{"n_layer": 10, "d_model": 256, "n_head": 4, "n_kv_head": 4, "head_dim": 64, "d_mlp": 1024, "vocab_size": 3979, "activation": "squared_relu", "norm": "layernorm", "norm_place": "pre", "norm_eps": 1e-06, "positions": "rope", "rope_base": 1020.0, "rope_fraction": 0.5, "qk_norm": true, "attn_scale": 0.125, "bias": "none", "tie_embeddings": "early", "parallel_block": false, "extras": ["some layers without attention", "local attention windows", "value residuals", "a smear gate", "an embedding shortcut", "capped logits"], "init": "trunc", "init_std_qkv": 0.0431, "init_std_o": 0.0431, "init_std_up": 0.0431, "init_std_down": 0.0, "optimizer": "adamw", "lr": 0.00148, "lr_mult_qkv": 0.7, "beta1": 0.9, "beta2": 0.99, "lr_head": 0.0112, "warmup_steps": 200, "schedule": "wsd", "decay_fraction": 0.634, "decay_shape": "linear", "final_lr_fraction": 0.0, "batch_tokens": 32768, "seq_len": 2048, "doc_mask": true, "train_tokens": 232700000, "steps": 7102, "dataset": "wikipedia_en"}
Each number is 128 + 32 x the weight over the matrix's rms, rounded and kept within 0 to 255. Layers, rows and columns count from 0. Numbers have three digits each.

# layer 3 MLP up, 1024x256, rms 0.0925, rows 526-580, columns 128-255
084166115112160116175142156089123113149139114077147156157157137169142196087102138184148186151117133123173125124153128109117075114118062160185134088125137105157074106130104149176087081133143101087106082170169173104149085146126113153116106141152099165152106175116120128098219161105157132119160166148129153112087175109105164192178133255127175127133088086128107121143154095143099134152013
126166084158171115165146146137166143159165158130164149112106156171142120122079141161114161147161077135114095137084164181148130076151177139081150083108146058106141100135153113153148142103145087106145130074131131132127128101145096095167104112142157112128133149105080119154073153159141152138107128098120113080105142147114152152207134091146129157137149118169137113112144072115163092155175
143137205126124169125168155127152107151122089051161101168068152099180158142110168087151155176079133174112107137114101140139063133110129154134114097126119120085165165107137085098085060094165191095144140189134146152081175128106092128131121087116152102133167173111171137099171082101136133096115252112135141075089092087158134191146117119091179082132144131110087125099099141096140114104137
163088134093148125094103157131145122196145126113143118099089107101156154123139176098131171103124134171078144116169090109128131129084137173119153115164138100110148136110128130167138134111146208097094103180125155129114138143172115155094094094134149163197173148126120121131124104139152111082140132131135149126155140147132171113108136159143155105109106115194103147168062171145111147121080
143156176089133067160135123142123126117156132146154169149166137111111132132170130151051125121136109119150165154166114129103118132119157127194125076122142098124101053124151167171130114120116041144137126150128150139139117108118114151099140125072016065123135126097109089142108147163197101099101196142120132121103170121129188123150185167072135107109079125093178140148107091184120131141205
074089155134161171084124111124126106089153133129142130134126121109073087114147106164116085105147150128131121085150098189030067123129093134121137118144118118185113133124123118100108134123142097139125122104141097104160159153143126113133165143076089134153126136169148160144123152085170138148131188160083121137130100125123095137141162131085099112103147146166117124136115205091132087121145
128103171141124130141130082180111169131149154116111169136080101132107139122128161092074140091119125152145135109069075132135122109130097115152111156113138124116156135107162125075111089135167118147114111113092145100123137133114139126152146106090094067112128148082062128095153147150142152119119143107174100110118121174123137110141139153140133141173084115197163121104075058129151091134152
093179120086124134131076060141110125166156136111122158195126152153143155081119120102100087146102148107113078082134086139158098084119127150152136154133132113146089146107171067126135155138138126102149100162091165166159089125125094099157115079137115111156116109109136078108184134155130094052146104110131134121170190072125120150133093114165132080133148092150134110150117109147121170148119
117118177102099117112120188126126086125139179105141092200115061142099138129154181135096134200124060140095067134169071042115139133109138124140149106087156156134180175052101161145112117119128125150118177110145180130093138129109113120171122127145103137141169135087144128144126193107127122106140153148153116132161065093139143150111112068128184188105173157119163184177162109165163118192101
172113135136153142095135137124089116129122122114112133117075128146158157127115124102144105133159097119146168048127082113128117101131104181107145107136105156141136127141108155158130085141122117129027098154093146123095111150102093097113089100110139146174163142133103160110081139123122122110141155146073113130134169191179092201130100164123143140108114156178100125120165125160125110166146
127193182136092125110133133101116100107071126133191157107053135118116116123080194173151170155100120049139133194097143142112148172128078181108114145150153105119147096139125091092121134115179180125146145206070089167158042100184156169108140175156137180130141113069160101088165140112147122053121132133078115126138097126122090107090102138113115108093149115137118130156165161133223148174108
123150112126181115180110158087093116096109178151160160155177145120143153104118134133094129134150161162144065133126071155040239110155082083111108171142125071217163087128147133162095164126119148115136156134201151116089136154141127104108103140082137144132113176142086118166140144147132194108111169133026177139174079108191112099082139196078095156106151105159112114139085124113156084144098
103127159144069117164109130070120167172133071131117130161133154193134180122128128131157134170123087034167128154117138130111148114075112102182101146123132150095165142119183203124117158197150123076133075152147112163140149203140128110114135124182106077161128192056137163098117089157147111096146119132154073101129120125095158116121110073091100136101133135167083161123112131085165168129159
107065122072073224136118128125153063116114181099133108174113128116127083171109159150111147132084137139144076140085089160118134135149125129161106106169142091110133130172132183137104118228156091159105109108164185080100143200192145062107098168128131121114152091103105078082102210080177139150097151191143184126138071106126177158209130129077120115093141090140178132095091126170096107163174
092151082176169108149147163118121103099189116087110158119067100224106110131154184145064162139096142128156180130089063168080139147117096201123112171132112113048098074131125117142146145153141146132165118175131123141111115128143144096154070126105169127154103187051105144083129120135093168177065103154116091124135077112108152143152151188067116106127099164150102132115096134122134105120163
104114137099116144159094131084114141122147127086162141092085119096142102140097164068107180170123131132131159171089143105118115078085106138163171100171178130151120136124137145143143137110151157094134183170186184136140117144142110073103116118057137116167164159073119075092134162135183102050073130118156148080145105112163152132105143121151107142141139126168102149085129122169135108081120
100126150076079170161106166144151112063081117091129094210157099143134140123148147196134126064151181143150120097081143141152183071096116176178125183155113129151150110127168124089140113150111124103163110121180156158127152134172163082078132134127153206135137169173067164091143207109136106105153116097112145003072107128187138128104094147140118166149076050141145150153167098137175173147084
139162143119147072073127106151117115178156120110130131094049169107108163108101127144112112136134133156145144072149141088122194167157107157191093188093175155144126128143155211124115139144108165073141121156124102110157122115148147139137122092076061123126213187097136119174115120161142124096124157108146024092147149130119104192111120154179149093142174152116124183134110126061126126103158
145124108132076086062144159130103097144192130161065087173108165089197198078126095163176117082133185114134112150147147166097108137148115150090157089044125165145094115105197119191054100104119130160117090152119079088136095165102116153140150108156098105170132148152128139127146083184103108158155156153077100139144108144138080171199147163143119149144212101142096111178132141131181150149130
081127162189107135228176094163109113089163114124165116155108142131123141088095108152115120105086138150111164189114141136161107142091127144113148103130166121160075102138135166104155127156157178109174075107064152116081135110120115128077164109143098112134166139145131024168111080102133113110143136115099056157167079137157186145174091104081169122097160152188131100151128139078163118085178
107102181088134157114152063121127097176186124101109112132093149179158168086105160092087144107131088089146128098154120103161111175095147168161133135108137140099104142111053180115149130168124171120140142107147138161113087100091127139181045106141115140111147205035146113089113136129144163145101174114181161104158135156200112144128158126124191181106138145168141131168098179166063113099114
145163120090114124144170117141109094153107158099202119124091092107156181137111136143148134071171167147138136143126143162168139085105094097107092061103129119179147147136102098094178114089130122190175121089180114162247128202178176149158102140122147141123195150059060103117144142150157169158141117137138135109198139166059133145110164153145168142112114144129170137116167054120122114148120
142074207159080136090133128079117120099143131038120077118171123215089103217099098177087102135111183104159104085112094105061136074122140111121146130075126129090113129114150086150093092144124156100186110096139110115122101136138125088169151126088074139071132203140148196092153149112134144143134120119099120102153114082126141133156089153114224127138144142100157122151120145154165085154081
064134147126098196105143080107120120124103120131149133141161118149144145151163132161141083148121080099115153150119100096100094088070153155145166130165133095079095032115156132151113173058171102079134151127134157106094134168138167113144131146116172129126160113091088177172087089147144157102097124150111120115170095133112154107171103123112119060124116130134163112114157169176115173112107
168102150102131114172106088155120106111154108114136222110119144145180153121063211225117187164081172109115117143166162128128128063108121104181106064145099077102123105134148119150169081140085140098148152139109095139148089133202107143135067142134081075104098132125077125086228198181095133173124108114137094113126125081100165119117151177118125117065164125120122114128116131148125099117129
061114155164155067086064128152074087091146113135171179146143070128128096098139113168196189148089119136111130127158153106141120154121105166121142083095117078178089094123134196134102118143187168113132120136190126099059126116177121136091129132148119111098128163171164139054140110113054152096098098134092177117121122154101164123095138138155147098125145123151108163122099087117212180161072
078162124180130099144065134174127004138163097140134134136116102131139106088060129156145149151163092170103120109080167136148141111153115185119160162151167140144145116098120121181131133147099054077139158155121123154069178114114155159169041023104076131138107135124097106093110184163120225095105091121102091056086123126097092141142047160135155121158079017172146112143122151111162152131135
124114132140124180125175171118130131120149147101108111189123120134160105105063131116137174099096182141114104122157106130121057139139109104119138129128101087084138083144136197158130153135129100095127101109104125119104079167240132144075122179153079146141099188101069108109148128104133110123138160108149155080166127136142129182214114158093132138158122126164111212140097129136147096093124
179077077158126124112080121145101105164134142101164134106085121112183090175124131152122074146143093120103144092061186151171154159090127088185126149093126083140122118164125151197115153124159165091103119160165119135096153177158126116076108086139132138167178120118127174069164186152093156133083109123068118101104135115116089162171114090088100097104102122155091141172136088136154118155168
134128210146137121108081131119109119155154090191144143169014189168150141114100138162119110051170086117089149170114122113139128133071153119139133075151121149092136135161125099149103107127185092156121077138134189170155172138152093145147145119084120124132135136112181120085135137124137131136139083085086098075098117120133220143125112118163138105063126152159191163145070084168187114161118
151148140152114130189131130081106057168124139124136134173155143182188123136078151129121124129127083103155159098134139121149126124137155101086132118133178174151138134086141133149139157113124149107161103160136063168144149110135130113112111060122148116120158137082066131130135162131129125144104132111115125114126089069113177129110116151139101103114168119134156142177097115184123112166140
161110128088097150104135105134101080193057128099162124169111149134126142085134191109117139105086167112087111115153142116106110123142161123150172113083098129153113113167137147150144107101175148107140107194106126130142136123101114088108058139140163161137116136137089161137143089136133139156142146111127145089170158151192120223206141154144140172148175133102181165109096093084134174120124
100088120152150128078064133117122124184170137119207140124144155123143154109148144169124143122165127135122105129114119046111124057164165085114123102087093124102185132103215126099111099091187111094131110124090088167119116149145092085122092132176135137123141130119140160133073110132204134143113107208147155110158110118174131125124158137058168214142197142129119125102080125164117185126114
089133126118138135131052110124072117187115120115117117131179132148117137155051151090156110088093193083065184099138146073130156120154114083106138124088121122174087122133149145161144084145087177076130088173073088167160117152097096109176131118091153142099114127117152131114138110135108111105137133187160159143117106115124201107070121152119158133143144133111094136114120132170175142133088
099196121162152083190186111133101131204164097094152143111124128083161074152118173153147153155140157132144140086100120076112131065147079099077205114071205135145090143148123115151121084134164110155114128123095107109133151122113114110079109124129120147097137100150066111126146082163130131143114121143138111125124104113174167162195125190122128200147086131187081144143118107165139155125111
149112131095122122164130096184120131138116122126182096150105106136116157075105170160144113119134095120128120208155127142063153108069130124143129129054125107169142111190173029187152143079132181160107112102074112136115123184129076127083162139198094097118142194097087152133116095141164100126115131166156126144116118120155107228131126161092202166119122131152153207131125100188156137144155
080147124134099215151114164106080124128133068128135128122128134210141115087127095132139073076132082185122130086078109119120161125125124115107074055131132163086072147076162155161060139144115147076148107061082073155125143145141134113134112164169152129150142120118130117121088113186097173115094130208071127141171140110122096157137116118138137140136134114136158137130131131099112123134157
077168104090098150093120095111076139169100076071187120124161116163171099130172175155156148112126162136101148100160098134126160154105127146175155065071158188102125132152143118124138135129128191090195119139139089102087201121145128090096081126114109117154139156140113103166110125125062132095100160111146146113119124073139101150106108136144129134125119151124107166104154131151126173221140
103067096171140097141040110131075111144141133076100131136137148149109141167128194202096141126169146117139092084086135092126084154172092173142149178112197117149122138151139107110120109149152163094142111160105145153149203094105115115133111045095125132090159138105152072141109068088139119100133116134093131129145124097177132102150163117113113096111141107156140139142101089143178122138103
098078129072129113185121101142122115101144169143164088124137119086135119042121146135166111170136117157141105096162082132216128099153121174109121132155153121136148128162160142174111131177140097062171067086154123128103127163172105101129118103095163077119141154158141104115179099139113107090154158104066093016110135097146119153116119181150153209093143071110103123159105112161111143172112
150109122120108179159117148089114119115086124127133143155193137170079136115107167150120141153200124082158157075078134114136091159151094145138144156143175114152136089115153131115139125062144173113201151159118106110131157120138128146168094178174098139117124238131117096103065127141092137099101114139192164108115149147175151125123111092121126058128157118099201122151179152109111107162098
153124114054135144074073096129106109212172078076144074121098136118151193070096121159093132130140109065086170174134116085062171135096119105127078147161137174147168109123119078116088148084115147136113183147161118118100148116130070108120131060131118062150172147039086133084130154132073115111138159165158136142146134164113163182147095148084092096149168121111098122158083093137092134156140
154129119119070127097153104110115099122162142133172131118132128191100108154068139145140111110155080122086149102141093125136151087155129153152175139090153133110167130054141159144161067104135109148094073130154135136113084140123067111069167110177074102180142150157141133100073131170113120134128145142060102137166107067135182161076133168159085141134147093176156146185101174116130061128117
099133121114111108092129196195156122175172127100157110148196072145101132180096122162097157125174084100151162153095102077144112140118146091155127122086163075174102090135122151097145174108103143114147083112118163118080088178183134125089191059145147108128152128112135107104113243202106153133153169140132140067105060184104147107118104126145135151135147057117186187102090159107122171167141
102163163177202141226143122118102147161148094131185247081138129104150079137149117108118100132084159108135155105139107122105116155136132171082159126075115106143144105109139148143175085139148146077165122133107085120158104179124093124118121123135153085124121187099093137103147084130132136144111144109118132147134088123117121098138161128107127017126153139164113163129134170180187138125131
090104107130103116132105122129094112177164095118158079098128189114120145094131106128137070099066137143151086092063142113076126151139084212111152148092142116107123123158123138117140122160114093146146164114136137162156101104110086139116125132143128140168219154114136145100151105120130123129116105096121124084157141125138116141116151113151131135193150090168152181161143088170096120142130
132119125074161200094116127130114132133121120109150157119053113132163110188097161104116178124098118177097189105125103147130104129134131148129122108159142140160163111097144092147132095162116099186092147139175128121156096143126116126126147122108138135119107129106108090097067145113127123073150114149095099088125134156191116181163133125136154150133120146125104130143162160127148119092157
119121124143134154125117167169117065119102115115139175127078109095107125096127085119107173066131097130157136129144109100127130086134136080122081175120099104099139105095114124143092147078176162121151147114135129149197118178187118100089134095155115108116151156141128162106124164114215137115204142147106122106139146182101098137083161229126092168164152135105130174132123157101136127135099
166066084123132112147109091134158114141105168135160126153129208199137124197165118124058193102159125124091148095093130201115145162137123173128088113133159087179135086142163129177161128142117132093154149122151119068099119111149177140130143141143138128113137135091100079074155152179176141084082191113083105058195101124145096153094140098101103170149079172136135112182096236149068113149085
168152151097156131104071103104073104120132126194120108118136181131140175154090073146131157091126192136144098158136107152117154096167099083136183154168222078095163104104132140147124092132125144099193135112098177178120134129133159056053122148124088103207149124129159076090176103125182076140074178141088145117186147229156152104111178197071103149131088081077113118146083121143114125142110
105087162099143185138145155138137086147140094166159144139114123131180101118130145149087174118130144126206125059100151131099108085105087090152152094072112120104139071115092079096107107171099106142161150127170115112173154095194092070188187123171129061170136122144105099136077162154147127130072085115134121105199088165157117124165149117094149146140108110131151188175079127086162129114182
065066070093057137097116094144118070183200112125144134168134098138181174105119112088162093141151084121111147096130128105150080102095122107071159126114230130112110112156135113106090150152088183103127160195107159179127105155138067089149135159164131137129115144169101108125092171154104104110073101128118093129150131163116118123151110128129171103112121057114133152200128116136128139178145
102125137133136177167137061156097110152125078125131145197093160146157138098176125210146102151139121170126167071110119085114107064136055151125176191142222091105179116100087181088146144095107170145134207151143099113167086166118094104135175183135143142213128154118127140151094100137134139108121126153138092127147133143132168107156098137124092127102189123135154130111128033147092082115169
167083086112142107053131152164126121152111161152106120106124150128100146099136070183121133167088149089175144138078092125113139094137116139208143141131165109069099136127147141130152099085118148147118097087125166098190091135152095151088150090114129102143168130082145163086198121187166121138045137132139195121126162125150116140098145173149147139122104148139079144111129138136116157130156
096106127133102145108146150101147149115196084186159107147139092160149166103111138125112113091109130138128084087114133126119130081136142219160150179059145145156111166189154106136092106109132112148146096167112169085110161163133159153081114147126149151161176194078151061123171077128136125139118170142174145135097150157126049157173121163121101089116080145142115128119098137182162109116094
# layer 3 MLP down (transposed), 1024x256, rms 0.0803, rows 526-579, columns 128-255
149098115142166167109166138097113150069146123123151107095114173137119158088084142137093092116199109111111161168083214137159130156110128142126092107208146157112133142140150192132168136100145218135151129115153094061136116058113097073077046114173061090116128105153143143075172057178092150142132066149133144076153167131133087111172168127124140135107143134128128166110129156153123160171126
112193140164132067087138138148170143159172116139116110120140195121139121072164150209142154122098127087152121125152153150106109134173148149068161133107120121115179092065155098187151153094127154090146107126144165164134123101050049106128117193108124167078144133118090128168183100110092134135152116048100195118103144171130077143108149133085185136182126153102148100134125137133160107133144
113128110105131144120153161143105143122105180078079093082135159140145152145132138150119095086122183165104107145175129172154106167137127119123127121122159133123107163097167129141093108125105146135132177127168130092079104099185069055190067114129097155078111095158174166078122159095100148190103134136062117122101092119119134146168172135072137087112198121154038133109106105159160141132160
200101184064066131113075124103177133091153071128106109107120153128122108149150141110150114103150124158113077081132099137099113167066070204141070114153164118124134101079135133112055080149107117132105113161109152090128111124189151125136096132125120168088113118127156121240131139150114161134116092135134078229159134099113180082082108131183167110052163144143086077096122155153101125143147
192136135125056130103186177164193121115115131153135122044150095079171131086138135101102157192141069138158163176130118145106123205137115126131165095148190139144135141094124119146116137104132130182084114131124138200142142122089103086155154095136066118089103106118138117163130184141144134164112104136134105162133124173122144178175130173135162100037200149134120163114038099150103163127163
110153092130098143073143153141161121112141152158135145088197129114167111160147132110161129143137126101147176144163095144124145142135143093116120121120162180114187147176076135137133133124136123080095075084127161142119138121092188143146177157119108135082107115096119103160106164149094164142116111158212168195087141103118160119116167108160114087167100164087155121133126134097127146109112
122151123172121156161154157109161177121199148144136162166104073141090127132146179067096133096149150154141137137156131143121110123177133115163199070111130107097133094161078165131085087100124158113097136084126129173155108153122132100140125149118108154089163098207106095138127132143146125071114116064105078193077112132093160143090139158144139139138121155086157105100099151129141088128162
203131142140120107134115098092138144197165127166103111108163127063113130095090124117154150093185087142142131156116141115115099124099121115161105116116123196156157138136123181131124114151132158155164141127139106139119130112131082128164129139200127134128179093113148090143131131094093112123161110100133109128134035083106150147044151149087157162119129102195117124116166076123151147130154
131124066113178139182086127137106155175172115128105161090154151100183098146109176101191160085119161153130194127072159125142124074106123158135120148130185105122101157145149154157101121107064149129113210119101161159131111108132113075115108129143189162166142101142146166113052152122100183153163080113051117126086166081138115078095106114095133114170118142128112075120106127196141146174134
159235142140168114162150178087150126151124193115133165119167122110143159105127160099118107148167092110122149129159157078139101194143151151105123117108139102130161114068125127159146136121146150161181053109086126105124081142105112150136116126083115146123132063157154085101111146108081122094118118150123124183161103092098100150090091123134117081118101182089102110148165134142133109148118
100102137145095127157131109172186160129105093121133132080161154145142107150177088063129096090151144170077093130116117182134095138164168117120145154058145089093118175155163099125117112159083066142103160079087139121167105114110122143080158129098089160116171134124133113089162121136096106157114120131120220133193115197124126085130076100147183145161174063146139188146090162247111115075113
095125076133095050104184093105241169163083111185063089156071149135137114186123147119138201149070130112094156111151161110096142179173115122105178097188121131165117138125095020114109153120165067152201111147152135135105160099125157145152220134147121155151120150116101157142137043115158123108149139133118119208097103094152084114171134125178102131105148105109133120142092108107153127146098
138172108128087145114157195145163063121109128188137158110149086124140149129128153164145138148120082114124162173134151108166154197120133164109114169212165120068152129147135167099112156169136094126147098116117146168112088158184121068113137112156129145116060125083131099140158149088129138144140086107163111063130157134126155115098086087195110104101078164133141075135162078124173130123107
100120155133103158177177191120095128121078128098150124122166148082098116134088086130164064163227075166136134161129167096202120149133125109072092159066161160139112089098186093081147125106080126112148180169113152116131096046140159094158120122106088137117163142149112135215108141108130113107143111184103102091140109145131147113143065134043187070115168127153153122146122133191125124145137
091120034174107063114165150091059133110081061136144144147137119095105126099153127148174100105118125182147144111090126118098127061145090142120208152214114156068135135147070195166100123124149184132134155123108127127150107138115119129155115147167153047076072115138118144093085134156132160131129092099127177206186151118133107139120160140110113118113097170185113139105149134114122149128110
178119119134182119076095117088176121095095113151144160106108149116120073137129115139114156144115112057137101141131133138106100109133182115122145110076107058163154097163187185171140150135099139112122159093176109117145137113117123107104103175100112120105068108135139112097101114102152180125115138143144103117086176139157167090151097117108109175209166129091083122084146141108131181096137
069173157171057087043117132134148153145119100117105115132119138087100165130166148184135052132181149155143085166170133149091124086119070161127112151101094125136170129126107067180148146148069132142030153121134106088149118141162082142124138114149118172099061116122146112160123135143160161127117161131150173163080097156115137146066138111156143111143158152085144057139120104137104121126033
155075065141136094162205178222152124119135153154138097080155146131118147119125111140132208168131054111121075145170152123085124238102074156182082044091139107142142124093146085098119177126108107133167134102155099100064133130123118074179176122093169097102108140169055127115170093176129118163165144122172122151117153128168152130133172172098137112090179146131100203056164185158104119125151
150112140150070145089162128046143115100187099174063060134117122131100109103129186133127115148102177124113151183152133081134099155171118131145169116153148121118109149110146098106072081123160111094117159125049128108090185152063135179190128169147151070113118083138090122078088063156105157147155160136107122255116129122144155117154174160160103162093221110152139086176139150140217128084155
118065213099076119155080099171170121124123146149150136110129134120135196045106141074127103131162099145095139170119232146142132146151142152165128197102155131155122151155150172151169182195126198164044063133071163069124096136167152181187115137145123108101146093115120097134129155129085100142109153102131072073123085119141169124135169099125150114119127161128137073155119065126148112094161
088053107148135137124191110090076182156124112153094153096187152100147117096052156107124148139121074151120122125178142102133191133161132076168157117091144145080126148119088183136089106113082122194155153155126073113149131092150158199141178144215098156118167127125157143190136160104138179089091115107149103140128136155085129128123129128151145123127111142121118127118113101158130065144188
082174202117166150136138101115181143122101190150180100118085121111099130163116114131126161111159242142155145107130116147072120111099144176159111144140155153155136146103126110153130093067180063053120085114156103159113123135097177103105096111114097098172120171084084132059144084122133060161185142113099135135079176117084124113153210132157119095113166145174143105099167136113129121110141
156079088165053097110133105116110166147101192108095144146113098126128135134126153141160153145135115156122139199158107126095129091152199115146169145125139117179113164172190124058124040130150129147143127118190117144113146108091117140106118122146085148171130117174107099078083140116142130146132067121100151108142139144141089078170150088152098112119110156106098103189125145146173085127061
154162075116109172088122089106162142087061152147115109150170134118121137158117096059143047150133141145074133112145119131177113120098103133132092162129066114123128121162121146119102117060153172160155154089187100141136120103135096112103064171123143077101127119086156155154169106152180124158139091093138144168148133172083136131136184139127126077171148149142114126174094151109085174121088
150173210150123116126158061133164085151126151134110170108086132045165143105136152141162156091142108114176087102135141157112095122100144092042123123092178135115102141137105116159119048143157123124116142175095128163119147115081126131091160142072075023130133165144117153128122127119064109206141173141133078135154144148122087151105181127068148135087118102100098072164162168151093148142136
184101169193162161107093122097105088158108143128100127137177145066119149108137105162171129119130129099111117102128138097138110112159192142110097202083114149157173182127120116148125076202106097181097183118160094127148135187083134162160112144229169096099134116106163104050112088141154108132153149114135116121149131107118126092115111085139183182086094147156123199072173119108158187126122
205090112213077156076067061138059102181146082093149137085087139137175096124091155120175136135092118174128166114132128119134160053148160120136170088147189192147113135139107152151069090071145197152152144168140163154139124076114200083105168079143166118112148114138073071131123164162139135141157077143082160143108116085066125167119099089141100080188133104174159079126037133088145115056115
130093133108126092156123232049112122117074122174114118167146058168107141087083146131149151140122164142142097156099152152147077181137159117159137139121147160117056154096125035121153160130147117120145093112102189130151111097139200128131134169144132116137176154113123069117059141137101161114219119115107109107102105129085166111164105147088162189161098119114130151093207171153136083119169
154089168121141111132067186095125131122169100154122075122114143124111045120102100144133126091159176121133090123131142148122158148129084091103155129137091148106088110161133160156110079103169137112140099108173115118119089104119175120160103088182164134116112095167151186119108131188163089041110033122113149145128148174102140092103162143178078207153167121151111126100187148126148117124092
143183092111084155138094154143118225149130069141066151128210144105122114093100196151130113138147155105114072157106121074165101153103121091124104117142145086146162160162113066089128105200180180150151123105102107059123172152158034134137093113088151087123114119138177174153116161145150138095113147154082105071104070188134121111078128120115106066148132100115133157092137156147149125116115
134212154156112111121170182187119177106124196115143121118114157126137143103159143112176115165161101131114087170078122064134087105134110133123103150174117127125119098075135100160161149069163171100112118135111101135100074099136105148173146144165121141083154161155136129093090030121117161075116056105097094149112116138135123156107200137156146167072155133086080137153085087074127148079113
145140152102129088103154110077157092091129093151133094151129088086131119112129151126125131146153160176142195108095165131196112129175155102143122164098082084180139185081109072104123173116103058117151145157165128088085144130077143089088108153175132112129117143224151140098140166110111117147139152027075123199158155128131123133076094107078143139075196088172142156099139141101104157195137
184132119124123159106130094114122194131129101106156128093098110107113071135129163096145112129105113134083135123140132089068133076149088096175078100164144151091101131158151077124065102155141129162151115128133131117121120077123099132113117148116153143125131031166083134185160161130156163147152116144130114255121089132102114158119164148097145133133100093108154151139097142144068143090119
100099086107118070115121111128083117133156153158136143080081093127095175180129140090133074093161097081092114153120155102136198155150115126115105121151124124139176097131141110112136133121185139167127089130084154157173132041171127160153142133181162140187080100157150112164079206112157156112090066124084117255127144140108136139141107135131117123075111141063109123100124212106100124107137
108061137106153125113139118135142151157122149098151106170119103147149107120175111122101080133060137126114157152152164118073156160200112075109132150112148159125157162178155115171144122151114095171144155140133122071174045103146113133139167220159147120098129086165107122146100152132108138107155157091121111211128079146078122121123159114160161196155129156106125156120119100072124178081138
065156152164086096142071134099072150089131165170172125109106148090135130064079167121120158142123218143151097170148103122104150069127097153130144170119198094151099166161147056160120119131062129090125152112103145091073138118213110098169126112105107149109130106189107077139136157165127104169221100149124075176154093104163145175062147110074161139178099162151109115095079173139183158120127
100117077094118186131187158106146151111159112196104164072101110127094128134103072144130136126147114112095091102100144136157127170103096146160098103165180135117082115155117116164096125103156131115151133080132105065122109139140156118149159156157132098149097111146129111037092139100112118091130118133058132215075145167109180097078110099140124172134181099147131097163169143099113124124077
107164139137177141138099168119133140126145080159164165101086134113134089120108137126141112103153153132132100076114125170122168132146129085184152164073118114068096099071023143108147149159171126145123071115070093076138132086113130198121131095104098140135098181154161137154094094103125063121137120129128074158107127159141094132090139116112104133071101055124166135127104177141144158129138
108110090105100104139159092147097183126110113096166109093122162094090099108143176156122077149148132156121122138165100144148198101126156127157065128143123090148149139085156106162130136154098150135118168123087151139124140083138094145108128113090112107136145125185160095132149148137114145146187091121145112228102125138134146193120156092100076128145128124144134111100118131111128099074130
116099050129118124176136110165117147167146063123127175144146107140115125172115123089128137126109198096087089127126166178186196099105111129085129135104140143127126155156146126102122159103161116157111132091108127134164124165072151166082050199120068137147094137118152120143125053170115140166086106134108113114114131099154116107076162113154144138174128204120071119090154150182137110116111
117181107149088124075090178140153115108080178119108104106111139117149172105172121104132162100129136122148165116110160167069122119100110150156149086076152159082136116094172168121124122135108147162165112158122083079068078156095161119180140122157111155096151131108131149126102103161149143070125135138143109124179160134077099082115095116067147130132176142096173173109087166115083139149069
148145162164192112092085061135128105103164085121143081143152094147132141107141193057112125093175104096119211119156085146112097108172198028138108119178152133167109142162128124122112127137152161160133136137145133107133139115166147062128128089159119153100135095147095081155125168077061114120097139127189122121110092171080176090115143111105155134095157112126092070168089087129104114107185
164124141123086130145187099146117124112130139112155121119153087158142139130181107096170090117086081122142105132146092128094148152173135160145120152157167102081111108127120109188132089143202190172133084093100118088073091076106118136156148104129159141167119082133122119105093143107131100096172100117143142162152174128065144063077100102176109150074151115149142141112166162104147121145131
073107181158166122085228121059132153133152123202091140125069111084132177120055175217099133125116130116148109114099100153120147113110211111155050122161144102175161107156180094152089120135163113145117128092098138066103110153120197132154117137166140109195125139165145093147115123081086191168126136135110125107125182147127160088118139150163172101132107109099122083164141197100173154203107
175142117123119107150134126108183084120113117176132106173145126188150129190078079089109126132115145070133118170095135155100114117173175159065157200143122147139159176178060095135121165125184140099130125100092116164134114085075101100109089110106093159144089156089053141123151121138197081138125132142092118086172162051129124096151150150092078097155157091111089105115178184142111101128149
140121099121141108163098116131111165107125102123154135030166160130119108131183099083156142123080125114165133186102185160159138157092111112148068173105073148122168063189115154128079149215109113159082154099096126095045120085102185161117127108090095171118128145102090151143131135135142121150134136099141125084125117160094124161075142080154122169115106095153137129105128158094105141097127
166152114166151153156157124080154091118069132110132132107143118099124120102137129103158131142185098136162183077127172090138133144171136117102199123126126043132136122068137162150091157139120139151163105123088142115130090158166121138110132106078159129113152064162158095127100180120113153114144136126141134160145075097087160132124098143099126165132113199067120104132115100149106144129078
116104115072151143185105151114078119113107195137128101145105158190164126095141105122050123141131195136097109120166122153151108127089146138148151100138171077114091134158107116133096151149178125063084112061117137092089118109102123197113138190125131081130096106107161087140141120104192149167094184163117170187079139142129141121150104087163104149099113120138098112136174144037129087179134
104186112171086091150178151141153162145122118154132178123030164104143123071179094129119116114126142131131149179115065104195100127050116121127084152180194115096099135102163145157097077089108136100117101146098090149178109091081155166080157125163170093121117175144165089144091240133146117138155102102223153134081136097169131139101149155128173166130090177112159128124092173116175148158109
151088194116187137139163112051148090090080148183151062095163125156164126100060135066107100170112164143178188108122126092088172094192126158110109097133150140116108112139138084121129168099134083156157164183169110097067087100121156049159144099088158135123139078101106053156128079143152089137167136153118090171143093173119165122140162150082104122135123158149143115148149188107153099133147
163168084116110172109196086087137174076091102172104065085090083110140147096201106129115153166081117142125115085121087133152155087043157126114121159104164159137130152165113130123117143085132185135134146068173093161102120050132115166141155120180096142138126146178127119078095124117087111156124115108080122168174091171150126166112198129145099157109138133140103162119156119138130133088110
123120171128126152130096120092102146118076163148110144103113104133129113172141160149124149122126125124168119119081091103077140119064119122145162177093179089164026088131141092144094091134164088092129180176122131145072073119144132144109110121151089126078093082139136117147127084102068199120146148153108157214138115220113171100113103126178135138137087129110087111140128147134145119165097
159163154120187164102127108126082074096098127161168125153136102128122063137162135149156109121122136184146091109125220087122144131130111037123093122129092138125144147099087182149091200146109134149172164087126140118117141102147135182078146114098110145102138140153173124130081126140178116153108118162121096152112134104119083146106115102080255112183149166135124157095125140105092182127146
165119157113172091097096145161158113156130110147114192112124112107098166113140140130097165123157121139142088125136093151128130104070136125173102158153131067159116209140161133165138165154094166119114098122104153141146135127169135150158162098082071144122078114121099104117136162040134120174117077108187126142123106089116096135145098128157160135172108202161126111130140099123105125116144